Weights of a small GPT-style language model, trained from scratch on English Wikipedia.
Size: 9 layers, width 256, MLP 1024 squared ReLU, vocabulary 4096, 9.18M parameters.
Architecture: RMSNorm before each block, rotary positions, no biases in attention or MLP, untied embeddings.
Training: a variant of SOAP for these matrices, 2916 steps.
Each number is 500 + 25 x the weight over its row's rms, rounded and kept within 0 to 999. Layers, rows and columns count from 0. Numbers have three digits each. The size before them is the row's rms in percent of the matrix's.

# layer 6 MLP up, 1024x256, rms 0.0987, rows 860-1023, columns 96-127
104:451506501530538526509504436499547509498483495478464483505497504459466454503529480526518501511514
092:517532486519503469489523513515539517464513507500542479513525494498477482520464470525473442524521
106:488536490513477479476474507532484505496504467484522480497486468522496521523506487446444551461511
111:428539523488449548545509482485545498530478497484539471492528546507496520519526473543475526503490
095:513553518481532486460514528485489499460506485501499480499512528462480481529536515519523489465530
104:502509508528448503538524491503487538512521535510510457528475532546529492485521474456459520480526
091:490489490510525485483523555498495483467524500486496515475491495474479504499464497544521491507497
095:515501517539472507510510487475493527495507441462460496478527517469485519514517480517515452487512
104:471479528483505529487458519494508502461531491471508490507491467510507478552449465468509504483481
099:490467428507497488470509513518530514538537505500450482533492492547462467514525483497482478501479
108:556535475492488505531491526464523531491530530497499483535504496510489523466503493518535469511506
101:548512497504513512436519481485487535488522516503517527480501500504550494519515509481463459507491
074:483467517468524436506540504458491559515452501458534490498531549513483502518506530506511536543508
094:527462475495504514527486501508519508480472454484504470515496466556510493472528474532497521504486
106:475463506497477496460495519511544504506484467480504590472495493448527503522475475461573517489541
090:506520536516447493495551495531522497535490481523536484489502531503508469504508509474545534486536
106:511493522506510487507518483509490466517496565483529485475488471500526496526440479457489537467471
098:539488494460502489479494475485488549503489507469475482497471569498481493508534513495522518442489
105:490497499500518512501499499510535523458498535505506515538528521453527495538490459511490499488529
105:456506510467464487512513483494507500514507498486483527521521522490528514557459491515491504535467
111:508466479528476496492504470443445463540543504450516491497495500488504555515458484493501458481538
114:501491529460479478482523512567451519493523506478496481472481512536455502515446509482519490502483
100:521514478513498533531469481512519497503502489504423515489507491456488527484518503553472516469499
107:507523547489515457461491485430513483506479490512524491449532552495510488522537496506495525539514
112:485501513523540494431512507499497526534539534476530504512498531445532500508502497493523537579470
096:496506531530531505518502445516469494525522493521485531519501502498514495500521504519562545485462
094:493496560506514512497486496482517489480507515518457490453525535461531493478487498518502512494508
097:503544506497445457501484561503507514512508472446467523489499513494410504483465492497478507519510
103:496474495510513488493489508546530497501492524488497502499519529489513495537509465507512487465492
096:552507487548533495434507515501481552510545522493512467504460557498521522510526495461536530477484
105:476495511523465494438487523458527481495490523480518471484491470463531528520496493491510499532504
103:481446458516525487476492472477519479513517477453471489501484490484505506525479537462492538489487
104:493482517516509532495469493468527504441547527537497502515502517442525493532498517508515477408489
104:461506532492477533497482517491494463533494498496487546498539493482539512496534481512511464503530
092:533509499515549473509498520494476504495493471496541484503508536517497545481499485501515513482473
100:428493496468524466498541507473506498480496500478483502474526498519519463500489467489516489507518
106:510476497472436483470475443506521532507556516519479471510480520528483490529492465505494467526489
103:479523496520513446466484510504491522454461481476497481488549506495543527485494496508524501525490
095:506489520550543524485482480471502498526513455502547501491533502485518510500510519540500498538504
102:521509527481505500500482494516498506510499494480521508466519508501510491494471519485521524527512
091:523493471522506519473519525452485511519493467444480507512531475513488476518487484499499491500501
105:467536499498507465534500494471498496453465500519495481526532501514517561531536520474533524497463
094:499525512481472494488483498522518518528477484480509475524499550470490488504480525491519549452472
099:537505519530502576556520499481479440520523519448483469473491521478541477493501478492507486476516
084:471492475491468501526463458494503558496543523494548503510498489460484538465488508502512512485547
102:468512495480528502504514477546528528466515493508511480506497493476501539490486528461463489493478
104:478459531519521531428504535501509492465542525466478530531505519485494539435439442498535457522512
095:475497495491514481484487503531493480518530513444497474490471505484555529454514509475471486452531
100:538496509525465508449521512524489497508521515509512462501486475505548490475526484503479468527532
099:487493522523507523480487545495476479458486514483495487488535519510535463454560517457559522487521
104:497504490514522482549502503537501512504508449509528522540485508537520534521504511452542524501484
101:533512493531471504473531501437516511483511471533489445496459494520507493505446488499517546482493
094:514518512480490500513497503514442496514521495475527517475520513493514485474471492512449511535518
093:508502494526527477475526474523503479476512499502494490507474492501490538512520501532491537471509
111:531507528500489554493540465521548499514485529533518493538563501506530506534474449497507481535519
092:475475502471495522521498495536478475503510505501482455494500472480500512511522488475485470501541
092:457489495556513478536477511538499500524516512472480515483478545520501485526496525501489495517496
109:509485474490523516480503494454468518462492510457492578490499502513519479490478497554520483494484
093:499441435527486507502496507523523491476529493513516515522498509480505474468471488509505479507485
099:513467490497498476523528510527506509510495550495522490531466515516503497561466520493516502436507
099:494490471506518508508455498473474477558530507479531478493507565447507503546500469539509484510492
086:533515497507472496545534471480521488476539484447490489454485468462536496450489529468502492507492
101:497478487512502535482492482501503494512543550481487495492515508516483487521536488512534540461488
088:518529473465526534505510504530425517484481499533499491520504521496506511464480465492495483473540
099:528478506465505523502488454486473506489467527459487527499513512491526480475536472524465529458538
088:486477530482512542498483491503485497526505501544491483467455509508496489505507480488465476496437
101:484548524486475527508505520542554539492501502497478453492453475510534495540502508539516507456479
093:475499465529504484482460505523546522508460477485525554485501518521517524501533479526481496492519
102:492492420474437504526507514457508529529494505448544515500515489450519546484467500523445491484488
102:509599489567475530495512527483467500519521485498505517483481491515499526500532482500502519521491
104:525491492501469527494513496496498504516531513444489501535522500495466451497525455507536490488527
092:475514504508515476514527505491484508505491553531491515512446504503537527535506512524509515512503
082:528489483485514508512497533497499509494524483526493531516469495480493520516454488524525504468503
104:500497529519490515433466522508513518471530515510469531484513520554493507483535511502465469509521
095:495515534500498518484474509458496489492514530491536524493503511483531541530513449473487520513528
104:505491470510470515481469518541490537487511501506510488518491498521472473492466496472500486540516
101:512523479464471514519521484471454482506492468517507542498520546498504536499520481473483509503567
100:490542482484541497500488531488520513479562511523497532471538512498495485489482471463487522480478
098:536550473503497489484528487520480488466494459464515474468461536501502463528520504498464509471502
093:505500488540549525522491493513489496503498468498512520551489454514510514467458472515485518475500
101:496455518495512462524473484493501490451470491491482487482505514506519498482558514444537527519467
100:533506528475465505503529486492495498507497532535485500486488477496477506518482446494513535514522
091:517483528522511485477481516517517506510509535518548524497489502481469525474482479539485485477532
089:461482492507540507480527558526467476499491525479521532498518466510491526469483528454483486539481
109:514540481525499535508475530531488528507542461505467486556518524485473507475490514502527456474518
113:456508477464481508471503471477526484517497473454524500517533514514529476514478485484498474503512
099:511509479542461510514521553495489534480486459508520554500464496552546503521492491492472514445484
091:511496498528514459466469528501518473438544454487486485498516499491523489527500506506508524451506
099:473526495489488509524528515465466487478470477485507519475508487475523476478493470519501477514496
105:514489470552503553486442502508524552489475556509524515462455473498452477491506532495464524550479
102:540523525502474501506511500509469497446489514496534482509490539493508493449482519493516487522544
103:499494493505534478483494529507528514496500516492494481499542482493508534491474487487465549473502
101:498493519511479482485517525441497493512526517458541508491463480486501456514494494499464469494479
097:516491505498525511523511501508483507498540502489503485539493496486518486510506462474516495472553
106:494468513496543503488505490458484489501520469457527507543571507480512519516481523448511440527479
103:520506498511489507529530492505498489522466521489488489529488511478524499500472464526481462456465
095:504476469509560493502446505524492522539540483500528488504514503458540500441493482537526500463561
103:527508504476516522501517500467490492507496489505517513522501482524462482483488487476487527492476
110:492522524512475495482471494510565510545469467505508503435513500544528577503528500525509504488527
100:419512466470486520495550550523484472492469532502511531491494437474513510505481493486487500557531
100:478461536496505498491480499447489497510497483510507475497543484450496530520498472485428479493465
101:488488483476532474485449508513526543490499513485462523494515528511511446510514480490503494481537
106:495535498537478471533519551462481521497486482520527526472529490494521498504514495512498487518464
100:489507518481514444543547546531505488526488486474525471500535501526489507491510482539507516528490
102:483500508523491461459505470487525521515509504525481489532522478532528515487453526510500566523537
113:495493516537514524471486479434518467547500492475519478493492481491488486452463491507533527470489
095:537551503470513554503529577515476557500512526480496531472499539512511516477491459514508532487497
094:535539526508491484513497517480568520491531533514495465483476525509484533485500538504530514468467
096:537530475499477514551483492482531528541482527513529523475504529517514535496517556556518477506482
107:497546531471536501508491467492473494443495482507489493507450524482551502472518504562487482461521
110:442486499439487575497494509462491522525492509473493502466510503448525481508477483512449539490545
101:489531437513484542507501518539523488455505459477511534481505501485540510495507498479545541527507
119:483455496483505455523482472509513494494502522489490504463495514503495511461504496496524456490490
094:509539481513469492490533505445491543501504500477501501544480546510503539493529506489525506528501
103:537492489522516494520515503532497461546538515501503483464473522487458488489459503499492551503498
118:487551489494504503495531511493468484534549503498509477538526506555543504518479503511521457511469
096:471543480517480465469456527488499449518483502463505499542536506506513486516541486499482522534504
100:490471487455492515490458515480531522501526508497444479505446476507492477548485498470476532506482
109:516531453533501511501501487489480501460481493534496490491526525492502510492498514506512505472474
090:481510540532529472549524484468511515459520503501516527498512520488507534480502504521510499486526
100:456529486515494564502531466499525513518494502450525476467479485482462499521446517500513490523501
101:546524468518500485523513520517520508497484439499492477486509477516522485505513514485469504488544
098:504473533505528531518520489457498508484513522464505475496487504463510515489486451543540506475532
104:485453501515462514529496484530497536481477541489496503510526498481458482511480568501476509488499
091:511524502471492496537500516514551499513511495531484455469512519500517462475496517532507506485528
097:487515515498477525475470480522508498437509454525500489512498470485511518562512482490482482465477
093:524490486483487514512497461521498524488550469513502474512531522515498480470475520488490499447503
092:559487511493481487463466473477449513500493512516490506530473495500516477504488473565502489496513
106:516488507506549532511500495523518540513492515455459481506522542491500488516522478500491526494499
089:487478485480516490498490456497496501487524531505516474536511536547488492501502483503499505518506
101:502501469540501492521528494516528479498550555446533495507505523489488459497489469499486503492468
095:463495503516470446504505490490505528530494513519516513523501498512448523466534497518540506498490
105:463508514517508523521458530529489482464498501520494523533472549553557521510512485492508501485514
098:519506542472486479492487480482475502488470515522442538497490513507511525517468498434475501466483
095:542490485525478488522479500457511498533490546476536524467478456514480485504493472490453521518504
098:491460483528507511510556451518487498509478483502494534511477500515507452481483474529469497537507
085:461464451475491461506515494501497525505542491534535477469508503469498490504515486463464496495513
106:498462484536452503497497488505530515464518464498511515491491503486482470490547455459484470491469
104:542511471484553529483470509483515512535485482502484498508571461476508501540524524492518519479502
104:516499483492498529483506472484522537520520506516510472547479533498507516489510489514486499490505
109:478538530498481545508499555510526494525535503484478462505464539473511465530480495532509506499522
095:438477446515504506455503529513504538559539506511470483525548550510484478518473501544525477480519
096:498483543491522542482491496506544504488496527554512544482480517560499529495510522495518540482471
091:511442513484486499504507513516507487500466501484577503533506516492533498507491513538493459493453
108:442494532483481521492513488501500479481537518488519510496488526499525460521480489505479459457493
095:503496507515499474522544493486437460516483469483526498451488470537540516552509486494552501514524
101:472524478486436518518515497488461523541494479439471497474536489468519506476500482552504517490493
106:475498495510498460469486507530551466469453508483511525441512523457557524532524520527499525489473
104:504491493513514509468473508480490472520539499439486507496479543448475478488519525491512554497542
103:503481516508511534518568507486469512516513511469524463483513513531518477494511526457504505469474
104:447520510510545542515555488456522491463554508498483511500485501498465566512493484506534518506496
103:510468474488513523524520495440507530502486523528508510569486450512502487516464501496491488530480
097:516469505511506470528527518515501510533520526513535510500482494433513521525503496491500474492525
100:520497506491475502484460499517486527498479494468507485519479514513514501471517535514508529503528
100:516452478447546486496459492519505490500498497458460484501529496475524491471488502494501513469494
117:494537488502474532533482475502515533494511533481497520525526479496518498481490504473517501503532
099:540483528537520514517515532464490495505512510519513488521508503530468493496489512524486526490519
098:488525540512523486499535515496494471455504503485449479557465513492509521482464502505522515499520
095:488471523544518511496523493522500482509506538448486491501495509471477489497512466503537517432484
093:506497505511515491528512499514541531547499526455503485566491523457550485505501524494477497550484
102:464515518497517498484499493523519483471494498457489521517542511491512519478502510524519518546515
101:497537502447498519512461536477496494516499502429532489503469502482477515537538518476498546510450
098:507509509499471559463489476496455530525469492508464528506485520501496483530540480483526520464521
106:508497526496484531495491495471473532497516453533473465484514515470516532521508454536467465491545